Each number is 500 + 25 x the weight over its row's rms, rounded and kept within 0 to 999. Layers, rows and columns count from 0. Numbers have three digits each. The size before them is the row's rms in percent of the matrix's.

# v: layer 4 attention value, 64x64, rms 0.129, rows 63, columns 0-63
# o: layer 4 attention output (transposed), 64x64, rms 0.103, rows 63, columns 0-63
# gate: layer 4 MLP gate, 128x64, rms 0.174, rows 0-65, columns 0-63
# up: layer 4 MLP up, 128x64, rms 0.172, rows 0-65, columns 0-63
# down: layer 4 MLP down (transposed), 128x64, rms 0.152, rows 0-65, columns 0-63
v63 112:542509507475508475504526494527487453514498486489505480517463483454499492505494468502485451474502451480530476457531478482503507524486493515531492520461492445551508472495477492526524448486514486
o63 112:501497539501518479476462466493492511454494502481507483521505481550528522497524557461443517488517524493451502508467500486482450475512490494512497504457508532459473488475475491528501511503459506
gate0 093:509491503531523464460473498509488495484510496514517466449504519474536520492510448477479469465447497494505537517506452477483517483499520459461507503528492541489486504503449493481513515524538530
up0 090:508494475551521519490499549516467461536493520469513518510451490500527528500532518510496492526521512482523443510549501495507500488518485539496546510507468462500481450515529497489508510457476488
down0 096:561504494533507484467491488498516484535550462520445500486491492489518512524519482513489513481497495520471506515480502439526492506463526481453530531501526523453528508513489490465466515504535497
gate1 104:476496495496541528505514469522495508522538543495481491511495517483479452480536461521544518533458483494475537470496471484497529483528493492521505494471514494492546507515481493568534508474524473
up1 125:486489453475480478505484551484547509502459495518533540474506454531498486523527489458473502486498469488517470499456465519508485518532526480496530502517451482535473521517512510493484477481489534
down1 128:506488501505475500497483512468545519499484457491500531498509480528514549513502526503460467487492514497527474507506531538519477537484512511479504482474481508538484514481507473396471479501485516
gate2 098:550476513524469531513494492477524468473482503489484474471484500486484447497467525516531502507556466496512541523562522494516488500516497499519514470487468487510523492466482483490478450540499474
up2 092:468481500485509529504509536512491566440495497462486466488496516492484478515477460494485540509478495461469498512537508519516501491511502458442540537487470507520495506522494524476504463499529477
down2 094:484520534468516486484526495493479520484485496520528512502463554444516501479541481455438518460494489484481503517471489553513495499489504450473520507496512524519514459491526489488492517463524490
gate3 083:500477443494504509513521515499541515515520473513470532559488495511498497517502490501503514492503483496499457474521531541563530499544509502536503552456455512462483506484507541504506506494494522
up3 119:515513480458467489506507498472503484491550478485517530514506507478513520496525489519493504507489510568507418473474553557504478509480505502513489470524481492481487540514506518525530513501470522
down3 114:510533486435495464475497501491489479491526463519531522489480517482497510481552498479491517482551504546497443499495542524481511506489469489507485436517511490488489539501499481525539526520506489
gate4 086:489477484506470509586511488509505487503536524481464486486501530440494521532513489511514519525460539504515497479497516525475537502513458519535499507520475474503521528481487510463503472476509457
up4 078:471505513494483492477493500471497529521540501490478557505481525468504517526549467470507513471494465506493495531538541487505470461537453507517513527530467551502535497488530483491489503494524468
down4 087:498468503501520500465469546519506505493487498498496504467514570481506501531509447487503535511523486492500555505469475493488510546508544531518508496535481485526500468462513516552515529487472480
gate5 100:525504485513483515504516515488473518498500439509497520518496449522471448490489472523456485513489511478471490501464502458497454515494520513518491514494529494467528541504553517507494450491545468
up5 101:530512449460500496474514494469536522476487488506448501491511514478519518488477536471505507558541476440503489465477472487491503478499486468507463522470483503520486505503467525503557507518489485
down5 095:482482500537512523501448501519511472501496476480505450477501485509501459469501488509518485461504491535518470510505526485510512495452579554494502464494484541458495492523525473498474473497511510
gate6 073:528529492473496527532534523495531505429498520512544524496538495512515494505549507516519501479457482495497532482514480483495539516526476536506471493542530496527517500506515483518490501456445507
up6 078:498493432531491516512425497471551472507490472546505542518481506498516520513481501491490520509512515452520521481522484489519469528511503521469511504514483559498496483525508488488528482501492542
down6 078:479481541515536478467465469489479504514462465463491528516493547481477532499443501514520480530525488466549501484461497506469463499499492526501516511452512505542494511481493512469509487532492490
gate7 095:492522524500508513446482536502518493477462465486538487485517465550505490517505472505520478530535505491482508479519478548562543501504547507517510453467479503525509502520529490503477475495524511
up7 099:489500449533480516506547453490461481536500490471507479507489464485498502502478459450496491478500490530472501479494519539450530525507486510495509505500515547506498464555510524514476493519536468
down7 091:459503502496484466483442545491517509449535458457525470505525523495478480515464494518557462511485545482533487506513497471505525487483500529514529474498458480504505481514492485503495516482522478
gate8 090:477513487496476501497457474537493495518518523491481498468529516455498500510553487500531537501526479522536452464482530556496486524448496455481479488518466475497475515492520497477510496538490525
up8 088:533457486518467528489470523513469514517497495493525486478496500504534454473492444464477486545489494499507481474466468536535502511503477460492482488468492476514484521458488435476493504491484516
down8 089:465498543478467445510526538452529484437534517520472505516466526519501544497474496502500514497470535515509479498488479466495462503507502523495530520524531525527492495483506528476494485509534479
gate9 105:446506523506520484484484505506422507485520442487514468510525462498531485536510466497534511514540510454486505504498518521494462482490505476489481544480511475528471496487458534492513501484488515
up9 106:539454516491516507507479527522508489505486478509480512526474514496521485490507452462487550483448463460547495484437532525508459524457518500492498476519487512512497521530482507518528514475511498
down9 101:511522479507532517502525501490529495474465500491484458530509511483441465514502503498471537488515526489463475540486491453534519472497511555474504527490497540475490515502478525504450504462484463
gate10 105:492489500495495541466456498508487526498460507476512459480478492496522527520493536485476466493504512522513556529524468475523524573471524486477522477535528484500505500522489490453505502519544508
up10 086:525479528468510509505527523493526502578543498491504475551524468473485517488516507523510525460500529520483484528491493496512517557517507533541494485496497507519508532467504509492461491444495517
down10 099:478505506492528533464511493507496489462471503498482506467474511487515513473497545488479473490562504501518566529521506473517536561480515476475503486526499458505517486526444482472504497521499517
gate11 112:457499494503540496520481498561438493485529499484484527509496520481523499503504512460479518485467535494479469515475557495461543483488511477520524529490492520491500491450482490503543531506526515
up11 099:485472516515522469540491535529486574488492513458476497471508462529549539516483492492502519503496507455489498528563496488495480489532476540522483490514506535509493497499524485522493509485459508
down11 102:442523505465503469507538482509506533499479504514542524489500492491473538500504534495503426540498484500509497559500532505523528452515481508464506503502481503487535523490493479474467471472482492
gate12 097:457447419531530526486491495466483506450525519476511517501548481494494506509492469544472498512488528518516475526476504500499501499516532476499519532497528499520488501506508528487476463469530517
up12 095:540512528484489520531490460509504495524521487476524488505522539522458486540495527506480473516525452514472492503541495499517543524466470483468457489543512508516523485512519494541498518481451467
down12 093:441492450464478476506513513505469500489511496486507510478478510506480527487526512524458541507538511489439476490511501471506554519509512487493506496469494536497549497497487506459447463517515512
gate13 104:457488498548515548517502489467524460504498492459477492527479439511481463512541475514470454471511475554485502511468500512486505470522462473512487512494496525462497510532504499496477499485509480
up13 107:495478492490481510484494542472546513458512484520500512502515455540467522467486536466491497477504485507521480483486462522477520478532521518560511489473458484474495470497531527501498492538493557
down13 110:493477499522500506470523533495528474513459469528498515553491504492535484484504474527513510530539491498553489485528533507528482486543497475508530531511484529562463507542501477454505486490513506
gate14 090:493521515500534434527479455529530497548473495505486526538473533488500472517520529518483553484455529480500502473502503504521491479452508509504533488485492491509540507483496519506480468452484512
up14 091:478445461499525565529513492502528495510516488507484496513506510469518511495509545520492514489508540494499482456506510469513446506547475460492495483486526504488447477469494537503502515553502509
down14 095:575503534468470464468497485515447488483522455493516478522476478501493532513496516475501570445493470486513498533495518466494523483527490508521483532488470505493503487497523498511510486506493475
gate15 104:485456495459451520509520476544482514480514476535487453501499525526523497494501537488448478492473487539470534490506481522527522450508490494536508477513528527477499497531452482518492520493477501
up15 100:511512518485520493454519519546483476476478497486475469535533503503509473494516537514503511473458503519506532484458517549550476484534502507511527529498526537497484528544471500484559496489492514
down15 105:479493489497482510517500489509510512472485504489548437500504506460536508510521483537516464499500490536533521519498504495509532486520457496501454457477457477441469503543478493482454517502519517
gate16 104:523464483494536457449508501511462514470470536496546508501471512482552519526516489512534517534505514509509523497553527453545505515470516543486489517488533499508505490519463518507505507522509501
up16 091:527435519498502502478506542513517487472486531503550515493460473508494495502455528487499532522485497472514533511516545468526484521513517533465453521483527488499497462464476508494539502490464515
down16 095:507495465518470483500507495496498499492450502536556484517469488462521540494515465534521529498526491468510513493480486493473482497545497537438569481490530505521486477465512492491503501472519486
gate17 096:461476499470519522513478481505534510561490490539491455465508505519499512496511539483438512480467500522510460544462493493500490539485561501504509490504502535518497530532484472514491515489518512
up17 092:493473510496540503490527517491509491525442538480495542481471476501495483545463508493489530504488520483484489507481504494563499530499528456531445483530499503495476521444485488455488483500491481
down17 092:492497434517468476483516487498500462466507516456468502552531483465486493481491503535535457516528519497518514484443505498521525457497476507488517530500493478484499487505489544474496464489465481
gate18 090:488487512508505535534487477503493512508587460517492476528446486482490532521527493533459514491498494500491450454489493487505486477486514516496522486449514503487511521521502547516519503457481520
up18 137:546492522502498501504487545492517503476503471512537521499503478527509478494507491504448489455497517552494477482453514502491466453533552545550498526510516512476515539518529514489534494484496503
down18 123:504482528492510502483530516520510489428457490523492494496486479562496520477476446540498490480518507519540463476512508481507540522535484527537521478479491507479493552488520509486468515482498513
gate19 101:440523463513506508467496490499501510507457515506519487432475499481552522470517516515565499487493508526516507523483529543534460520488515503512458507525524499485500521508507535477522516524490488
up19 086:474482500500460482514483502475529469475510431502488499549524508533494496515504510490481521505563484508485508537524456450552491475519483472524506490467504528495489529512484480510460507506529519
down19 095:571499476496542502525517502517447485550477513469485527480549498505475496569493499486474485490512487491515458533504490450523532506474503519523520507496483497519507517497478487527469503510523498
gate20 098:499535502494519441529472465486476534484484492500500494514509477469485476458496517507520503472462514486508463490471492496472474493507459493511526504496487544538524509491470525470508493461539574
up20 098:529458484526489512503513499464490499470520512506505518524522521522530472489507514470503541469510509467524457535468500506496532476466523540492491459534498512458532495482531488529529484495482431
down20 100:478533526500530492497497472488463557470496494523522481480486454486529531512496492509533504483487487502515510489485525480490480494506441483510510542519512497516534510447483479481462521487532571
gate21 113:467525434503516522498486480523489525513489517490460507506534501500549522506493478496534477505533519459508492547537498463478527532499520471521522513486521494569486490514491493539521465507481515
up21 105:529483504484492477508567505469515519503539510483540501512487526510496486455509500503545518481501499525446466490546508503475494512502477524505446483511525502478512467491560515532484496462532505
down21 097:525495466532452508502517512539486521527512518511488524520520493476516507530499445517511502529504453498503507497513550496514482481531535478510536539530543487489492491507557493506515450470475531
gate22 116:517491507507494525519514467502528525527511511453536517495512488496524474463522496479487555499504467483452523482507526470544523488498486508508472510508482498493464514509451464551469476465451483
up22 102:507501496535502493523513511431479532490495481490507507561530459486505478456492504481562512469505530506514500532475489524510473506487448513512499483440478511517480507510531494476477525523515518
down22 109:514493497481501495567486466471509523481500477469483486508492513534500492516543505487498548500507477491461491490476544446524494540530505523521485486492449501566512518491468507527494465476512492
gate23 096:466500488476522503483466514471515499498461484482493542491489532502491487483529502514535509499474484500491471540495538497554477509447505478476520502544516518490556489460474488473539478551512522
up23 100:475449517540516511480485493506502502510506519487494473493492461552517524515499525525478440490555468519513565463475474504494482502502478507500476532493489486450469511499474502468540504515505504
down23 107:509539504498469501494513482510480465478457546518517483502491547519462501509443487470507468467495526505502484527507483439504503470512507452510539494474475527495539472510501483499465534475476499
gate24 122:542472488539482483514511470518470509512500523514496496515458483454480506538492522454485508500453531514536513435501508509525518483482468489480451474513493515481519486527456528500460493493526494
up24 111:538494546509498519523544517549493489493509512499525478470495478525433482484496523523472506504528483543492507447533542493535534525501513544499468506485531487475528479504514508509506497491511462
down24 101:496506514530473468496490483480472481515567534499534471504506470470516503510508492456513486491482513529551545467545523517528500490494528498508489560512505506472517476539482527518483473515482527
gate25 102:457473507505545484497519502546453470510516543505481479503519518478519537513504499489515550495461503455517491500519525495470532517518515489461499496520505538497507441488498508514492524527561510
up25 092:488484520495481503529528461472473451528520510544542523474473452543462469496530501509484504494455520520501478431496491483505515528497489478491517481517528487475493498492494485495499473556495502
down25 085:483505523504526476501504480505516513502493467481467477463515562546504530510512508441495507490526531505482452513516481504475453527506515481515508464488497532530515521468457513520513511534532456
gate26 100:527458494499449490485475483533516512497491450522504489486520494497469453519524552534468484493543487486495498503500507525512500501510525463547531529490520525509527465505531507541485474498458538
up26 108:494470504470490428508506479531451519515478469525508504505505499468476511510511462476483517485465491490466511464541479537510504508530485533531515516494527535478511457492502513517504520462445513
down26 101:466524524509497556510479499491532509485508481469494497530465544518510517502576477485484541491524541503518516519497541494498492450525482460497516506508502495524455474510494510516494499471527455
gate27 091:472497513519500497513483469494512478523497467469491477488491461484464520518498521491525457437529538505536501503438471481504479527499470443452531465486492501516477487497461489499495504513469502
up27 085:481525532497482525425522494513499516531476481473485511479580490531479513485508439522513482485530458505469504519525472477518513510493525507509496508471504483497531520512477513523502527504489537
down27 087:496473501525525485545468523474519488525521488520501477514449487440510519493468517500493501451492500511536520504472522529474518526521486488490511493529494510514472533532495455428467492518500482
gate28 110:481502535500531496470506454495456507499481542507501534492481499522513483512536496521488505493448560468525543516480539472493507511449511502530498466527497495451509518498493498517486464528464481
up28 084:506534517513511485492504482516449479494498562516521495471489470480543507505495535480512499501499515489520517514544484519494550500441487541493487533507505485492474506509528527519504482439449466
down28 088:482509523477508491470522495522479485455491532518498500508541481485473479510500484500493480510489534455498532502499499515463524500479503567499503501462493477434516490461518493483472490520420492
gate29 104:473474459495494530520525466449509532514485450438493511513492553496489506478493489508530486482518488522452533515529506514503504488503503508479460517487505527456535514532494496498505547456499504
up29 100:530497495438489483500500522520552518482497501517553479499494487529504470492504487549530510500491503510528482481501483518484544495520519543543482496561497474475505545531521475511511456516518520
down29 104:504491544477476510539476509485529488470483465522505492479470486510436515503497499525531473451510503447515511493493491500500516479501511534504460511540514549508505514486453476504451501494552497
gate30 112:510485500488559494481498458521549474518476491506500494517508492525481489503476513512465496469478539467484517482459503458515545516525511479528497456494449508521497521537506542502502518441500513
up30 110:462494519497548516512490518527518441506518516505488518457491518522451477502472483522502468461475520488505499492470527462457504473500524514482542481525452489499533475520521507512491529495452518
down30 097:499517549479529443490471500467502500516503483516492522528549500466551540500475489564457529525504484503481508495475502506509507501500520494539520503478532494522469490492486499522501507433517482
gate31 120:530446513460485475496509527527491507526497507527497485495526514513511497517526515542515458509482502516487472490502488472521529501472513514499506433531485447510478493510521478474502476506578539
up31 095:502509507522487457509498472519495478447492496469508490513525508490495527511494476502499477546512497465510507517539455471532471495522444482531504503479462545515463511515513539471480522434492497
down31 102:500447495510483523491509452507487464492540502492510473496487485493517515474527420494474460524482478495455491510526532507456507471497525507504485516477495534496481498512525524436527488525485513
gate32 107:527511505474526514499533492504534524482519507440464511467477552512496527521486488492525486508540450508488472538527495495514512492495527483512498486449514481532523493534485524538480552506464484
up32 104:500489461506504508552487483449466477508455461500502494504466491469490513526515505484481523519456512527464457495437509503486537477476479504499530490544473524502476498455516525499504521487520479
down32 105:537525540503511453511480480499482489465488451493536477534491435447545513503510510540519502509496522486475502484473489456535476491465483490489485476484514506508493508492491546497498473515530527
gate33 115:502505518480499550541469510527516471540493505530492474528501523514462501465515493528501535504501572575508486514500497513516492543492472493487470475477503496498527529509462495464509499474488514
up33 125:552464517530475424511524498490494521472492446492526485475481489457519521520491532473528471544518481461504498499504535485500492494520496502526509527479475509509481495452530520510486522499489466
down33 119:576502495489463517516493472484493499484515461510485497502523472512514545515522509465521527542467527460486475494499552469494505466471525467512505507482520473512468507478484515479506542533469499
gate34 105:419521511499504526475523482484517520558508512481498518475473465508477502536528500526536526469489499507464471498504492516496501507495457524454480512540505518496473523473485520493478461490486460
up34 086:493514486541465471515498499501510477537488485492477492483435498516488526542528519474540505520492480488536514472467496459462465516545536478470521463505514521495498476507504537507524507496489446
down34 097:548450462507491515508481537522529505463507480519513484505535520495507496485488472502474510478533513504498514483514511509527503500438540507517481519491487445519521529495519474478499476497556562
gate35 116:537512521481449510472529457520472517491545535502490503503540442510483477510544496531448488517521502476484536495504509481502540504520498511497471502505510517519497500489466490511450498476450472
up35 108:502483472513492480534486510517475472529514543490477506517476539492506508548522535519539525478449545522490461470524466502502529505486488474486480488544491489509479477487521505537514478515506437
down35 118:498486535490499517481527504531475510538522526532510526493513501508493502518552496533430480483511499466480545506492556512494522491457490489510471518523490488504495497479490503548460481449481467
gate36 123:540481479540453521531527504509501475515486478536502485548435494513509496492516520456491501503484543464526536507489485501523499533507539440508511478476485508508514527479487477509471469516495478
up36 128:478489536504492505531502492501456517554547546479494485513490501444505477531499507511491497496500500504454516484546525495473512512544468504477470471507510517494480458528517528516493483433500479
down36 102:574530512478534519513502490511522534510495488519490518501514528545476481508521494479509493467539528485494545471504467514474501543531505509484505445482501501496490505491466508472495527532497435
gate37 085:523452521493469521504500515556519497465486463449455479485530509510516520492482534556504506497486474499518537518532469504505532447522482518521484537488465490509499471500467488484519473494491508
up37 089:520489495496487464521553465487494527529498528542504471500493458464472495525480502512506503467512468488461481478502517510470501499501524449461507446538497526476484509475470503526509537483454482
down37 092:548503491515506486476543488524484502530523472466463455470546483508497490535505570511508489502491484472501491523456509479498480502524508443524460501526489506481533488536465500476512484482484489
gate38 108:487484504468484512469544476526472512504460494506518516550488492518494500517549520505503496518452482494507492500480545507584496509498498487526492473530529507469502496509446477475509490550479514
up38 107:487508481468504559483484492475487486513493461487501448541503522571509500507493508492503529515527474515497480536479511527498487515493486505478488479490552468460487485549459464511484481538482500
down38 106:454500495474484491498501477505469503480543457510501540511518509502500496514448508557469485548473479497514481491475582510486477496497488530485508511515508499467533496491536469506513471477493463
gate39 089:463513501491474498499497463524482503552517497468500486463516517511513530477542496513485536498472434490463502433510453483517544485524503537530474492503502471535472527511486506495510508503511489
up39 119:475500481493473508521516444528513497518528485458498533488510510498481475479508485493583526520507492497472479510557474491451526496519510478518468490522487490519533495490526507524485459488543528
down39 097:575485479499517460455518493472514522499516464521509492545493472503492492510522492517485498511499493473555548518488523509531487479443477524480513509458483510453510490515482489463493516526508490
gate40 097:484535506480492536502526496512479535509479513491522517476527467515472469522555528554468491529496452493466509498487512484464555522488521533484471505494541494502524510538533518506467481500519508
up40 098:503492517456515464471492534492520476506510462524484541498463522470542488508518493536473522489517536524483499507459506497495522506475501484486556539577496515490491490497497536476477486476528514
down40 105:484443491507527466510479498505506494505515552497481503525523492475497514512476484422490511458453498520535479496474491501513470488514448483493469468529454511466492493476543504503491509529495506
gate41 090:486492479510543511492504491543503510469520471517530492510468506506503468511517514526516539548502510500504517500506432465502495525443488535487478460482560477491551505484472501489499486517488465
up41 104:469520526541516529511439542460473458500503527498506466483481490501520516499488477509522510542513518516503476535494571505516511512498499498470519507466496539495451511464537482486525516497507487
down41 099:510491471514541508503532480514480527493524492528499538479486500539493523548487472530526499452444462511488478505508487482479478504454447491479470485476544512509540488488508504490468484533513474
gate42 092:510506501579523502507471486504502484533493517525483517494486487487459536482517494498511540512493507473519501500471539512492489478514481493504506523497533530496433444501476554517558491499508474
up42 092:509498509540527501518554522497480507479473527490454479471458507514515492468508479462501499451518479522508548529519491509539497483516479517523519495512537502499543417513507502513480490511519493
down42 090:494480450498485432497510499500520506487454518493502544493520493477471516521535478507492505569494507488492455510476495512468495464489523468553507526463535484499473487497521506493535494533512482
gate43 109:518558493512495494489494488569492501506499492558526475469470510494518509478525540518476470500481503533483496504526502528517538504483498526533509529537462515519531491525459480487490464531531473
up43 124:529508533522537487517508542523498475477491493533508514505505483492522528524477497502494466507497522462556497499455514483506474502534504488496509525539473527458468471433506504500487538519515554
down43 118:532499478520470483455501491522483476457475479504525531463487535504532521503512543502450469499473539490445471503497556518509484474475487495489495531498469518538481510498515449515490493499500494
gate44 077:518498530502524515492499525478563489521486498523506457483474471533478516463449487488526466481512502526443472502505507541506473494448509467483532524496508518488497528493534527493527481474471520
up44 087:463509499486483488489494510498525483504485502530531492507496477440487468465475513477570481502484505492461502506529488558513486502451500439503533535516497515462482509521478536485502478509524481
down44 097:436541529484503443499538465526534487491471498531523504528498483469504472482515482492502452499508511481499525477450467509474481530511529494500497480531485463513473467491489476510514475462498481
gate45 096:462497480519528529495497554498466472509468540515461520453518482503438487520491516491483496479499491497517523498502485485515494490476515509498542500490485503540538496505511531410497510486527491
up45 122:478541488514469525527506504466481507463549501531513494535503474515489487480498447505477463506534449476481528511515473495498523470550524512484495539453527498483498526501460465519507524487508505
down45 111:499521494543475524518450536509482559485524519500493487515475518538431471490511430517488486488503483486503516493485425487505512459510497473492485490487505479518509521532503495497510491490490498
gate46 110:471540468489494499489477557500484448532474507516513532484511490486543485503517510503500494520493509491482496562482505482516525526490533541496520484545520478495476498496493543516456438471489501
up46 105:455455471476522490524511526509505484549498516479509533537482512498512463557523524468515518486456548523514471477477482499545483536492501483526499483529459528510478475477486494490490486517493517
down46 093:514474502498469486483565509497494539504496449479530489516484482475518516512514482545490488547536487503463459493489556503509493523506494492478484532517480492451544527502493484513461497455519496
gate47 114:488498476534507489484472503491470473499483467483472510469451514487511502484492497479500503455504470465487504516501542526499491531487476481479508531516515530478561459465487564463544481524502477
up47 107:521484491492538484507520532552526516505494490477505500495553505494529523487508525466505539479515503503523553500514524492473467452487538492520509501496487490498464481440515482469504571505484513
down47 092:492526487525491474516494494535529518513489518509529536482495543507479531501494522497522510488504477508501489495490528462472453453492495443447521537540547519521504448489513521527514501473516534
gate48 104:486474538548550503553479494514504478504512477502499464506506524472495476526495478524545509487531558520487498514514506496477526465560484514469519519506550537488511514477487500506469526483515492
up48 098:539486508474492561504515508485475510497485498496501431502525501517504490506494504468469527491485461539497486508529471528522469540499441503483465461539495496516494466469491509503531525458508519
down48 094:533518471513476496512555536536482502525509508476500474475522480551471556504492465509502502502484494493503492528486482497486482532467461449506487508529523450516486522498512457461520517507511537
gate49 099:502482494520495489527556480478516511511437486504516442521492508507481482488488485501520499535493465539459521461506514476541483522555442526508483510483520490488487503498493543492546487505505499
up49 073:529502519499446498500505482485531501467486504494506493480468522489488476503485559427529462453490515525534544466527505498535499468522498495508554499526487487499493491484522498452499503498524490
down49 097:483521479497568495539485487500480484508533520538498544479530504487516539521526496505481492508501526475497504528502467523441486522478558459470472497514487508516512503504498490538480483480455530
gate50 111:530549498513493511508507569514529472461448479522490559502549492518484511489508478519449504484515519501492478520471486501514503483507495506520471500501451518473476520482526494459488497502478541
up50 088:494553519501516502507507495476490488512492493522501520500503514477520570536530529496471495490505519532508467522505514516488457513478448523450502449530458504469499507522529507460511534468484522
down50 104:530512476476481484503492505498481521539454513494528516498486495514486530526470481504492524548495531531486510520486526473445463508476442523427491450532470498493508484519489482513511492504502477
gate51 096:517479516478487503514501522485494501468489473496522511483498476498503434525508500439496480470477491510491470506465528501471474509476518447476515497492472521554444487535465542497481463505488523
up51 089:512493460473495521481475500493474547511532503509506509517517525479524543522466507550474536525484519478509491539477545498534495512426512541483498487520478483466493523493476495476503504514457482
down51 102:512488454509548494516454532506501503491505511514497485489517498528501489533515518439495490510478482499475455470445513497531517534491530455477466463473467467508536486514489530511489523485491538
gate52 074:469462519511491498475482501510471477519515484512548496461485530478511525480475475540518461463493477494489475527528473486492496439517540473477520508516524496528485538504530516449493476537514476
up52 065:514492499506503469497474511520456474487521505503493511497455497484512521454493466491497476485518488490541524536514507551459449497551531489514511466517525503533477520496523480448489463465531525
down52 081:502485552505474511465473531481499536514468513501546508516478511477516501451456521502456529500488499485490532531486511491537507502442490504489502468479481490500511474441498513532475476478529465
gate53 109:496468509506543478492480530502503533491486462476536521515495511501504474452517521460545486519478537517490486503465510492542519457466509547535492514538455503529491511462468523496509513468509508
up53 093:553483495479497429489492489486511531527468477477503427533500489485541468514490519459537493495521520506498499475472521503525506518509479495502516530520521506485525475477447495528526487494482477
down53 092:460481506518493529561503482457475482543476491542524473475504500481509475502495525475478484526526493481516490498454479549496526465489516475529515458539489448512510508483507495497534532490519496
gate54 093:519448498475530485483462471494493478494499489510515490476474441527487497550502510489485472507478508500503490495472537496555506539495489520515500446472508473571476486497464520507490484519527519
up54 100:475506535550525515522546499517521514515488543492490537486500549499511493498510465480525545448523500498513491508495488503453495448518523522454476524481468533498506494502535526484489496515509457
down54 096:472496477490540511518464478476535502481511464495522516533510492502505506492470554484437492509482497460504459489509510494522506505461487451550477505514461515457482499516481468506493461483521531
gate55 109:503516547505506502483511510485501565558500559498510520481520490512451469487506508556462489464461505488452508478513501513479503490473509498482498478505538488520531494531479505488515540474496511
up55 108:481479493508480511515493509488482514512520450462469467516462508454503534523452466478515459520528459499486471485474499438471499493505501509520538489484487527509539484501537465500498524486461508
down55 106:539491470552494441537523501461524512502505496495502494492467494474531461503523538553524468478481472488502474484510511526514478467474505504494534504483551506516538521500502502491481494471538536
gate56 084:456460535449508517496518482501491506526526486439514513476519536506479499503487503474535546512535493459499476502499549473462469526485486496486501515510509512519490498513488512545520528487459544
up56 092:518449495504494499483523492546483467523511504545464472476532479499480501512501522556530499486559518540529511508479463481481484486508461481524525519514506491504519500529522496529491468526554497
down56 095:433517508462541486496514521495486521508504517456518534490517510492501475516470494470469509519534512474549510480505531509547480510503467546518482533489495497518443504530482486526467537493514509
gate57 094:538512520468516482530514466487455510477507537461478516598477474506481516511493475488515492530533481488459479462513502479500496482504533499509481495476506467472515522523506511517480526467496509
up57 089:448504520517475501460487472480498499505490499514497531492475477525551481534519548497459466475501509508496480503485457527505499502511491497495533547553494540495516515503510511531495453526459545
down57 092:455524499514512502519510523501510532498482510515500495459535485517498530522541519483482524511536507528545498491501479484480511496501439509508538509522500573526489526472501505527538453551495505
gate58 103:548499530496466488533502526533508448483513507530502485509524493503492445497524558509430496475491490513482496484451471480482483528514506466492504493529522507489460504533477534476481504484485486
up58 094:478504485528541484541537505512515489501495528500490532526463511503477484490486542546493536508530511498490486483488464467488483511475481464483531487507557521541468463504477520470528506478489444
down58 099:462522526485549504498446468529509533513511493439519506530487506501495548499499458461532491480511510504507505492516534526503497501478501534473512532484464515481518502466477460497513507507559476
gate59 098:518467517470524470493430503519490529544457500470512504505519491483518476494472482529479512492482535487475512509519518483497518446449444468495505480487494532482516518485507545530506531498492512
up59 098:513534478500515535499476486517464503508516486478489503499480484505499492523521450488511513532526523484521538524487486510534466543462539495504531452501476501560495514540481488463519475500552464
down59 101:463512480496503540516525532480516486481471532516498512527450513497485575473530520494462509491476461497494453537540499501473493528481530524502503483502461488485516510522445500508515489512493532
gate60 110:453483491537510514489481503471515520484494488497485499532545511498538514498497474444499485504460476515466507507458465527509486502487489494518503492576512515483533479499474532482493518511488573
up60 082:480490472491535473443498438510465529489505497501489473487524509517516530513460536479494467538502494524506510522515461527494472495518502511513468532497469488528460484495490503441502495529528543
down60 094:491511533476516475511466539502529480524501522537567501492501460479498467516474497531541516483521529462513515482520530514502534554509509503528515476532501462471530506482493508499521526480474464
gate61 091:464514539540515511447515498503548484502507514476491472468496470496458482528482537485505497509496482508477494528566497488522479490515477515459459475493549531501487501507472526496493481533529463
up61 107:537502479484471487502484438482533484529475473516536495521505458505536474504483535517504523496473505522490449487451496490522498505484477531477520504531510498475479466517516474509480456511438509
down61 089:449552532497509468466517514513518513496507474496482493524522505483523485471464469474507479471523535519512497492533482470502511531517501508483498448536517521516480512462483501518480540499551442
gate62 093:511450537466465501524480508500477518468484494489493479489524538469489539524480521535460493491501467504469515478560491456500551516517507459502460493471489482530512520512461505487517519485483503
up62 095:485545451498513516518481504532475520482463497503487550530483502493482473456519501505521501500509535496494511532462482498470455527495507521525498521550507513509462557480499460491478507447501488
down62 101:467499577513530497474501524489507492504511478519468483506514473517495478529489453461521539492459530490561516547476484492491475483516475531488486503491503525479513484484520517518478470498546486
gate63 109:469478476519492505507513537503501518474451509516515497465550489508556478483474514492475502491500520523505470502464547495505526518467564456496532485460434507495501518487499492522498478504490510
up63 095:471488487531474465507494464498471507504493522533519525525516485517516507459471500500512471502487491521548499564517500523487538508447530525524509476505483501484568492492556482504460484500498487
down63 100:390494477508484491524474508510489524501467485491488506498508516494504496481471541482485536475507531566514499488515492502476500479494491490498490481510492526506505483487519493565520457489502541
gate64 101:489517512557476517477507480504459535512523532460542478494497463507453514519531491476497468500489517477512511534548475524490502508465507493508534511497514504486516522531489526491514439549483524
up64 101:490485527516524477534482545507561496523475498462450482502483514487525462507489496489508519477465506498529451492509542455521482507506478517455480537486485516523444484474518515489499483499476511
down64 104:440497480476549460537505533510507489503469517510483520503480516516515501504524511503553498528527454511455465503458482460503499518518508508510492544468488480503490456513501499454482467501533497
gate65 101:442487481563544484484458519516503477494495457497470491491518506502492525517485498500538508481452489480518534486478517496517488458508475484476486502466476541517506483456509446490527527520481504
up65 110:450449510502517524527496500459502488468466492470483454473531498463510490466489514523500521461487476529478503531501495511499468488493514490504521503497527544522461499508522489482490554538518555
down65 109:546504477518498449465506498506498509499540451518525489497515543548514558491480502452515474522486496509519491513508474510477555512476507493482499535506489480459528503511490523480527462507495459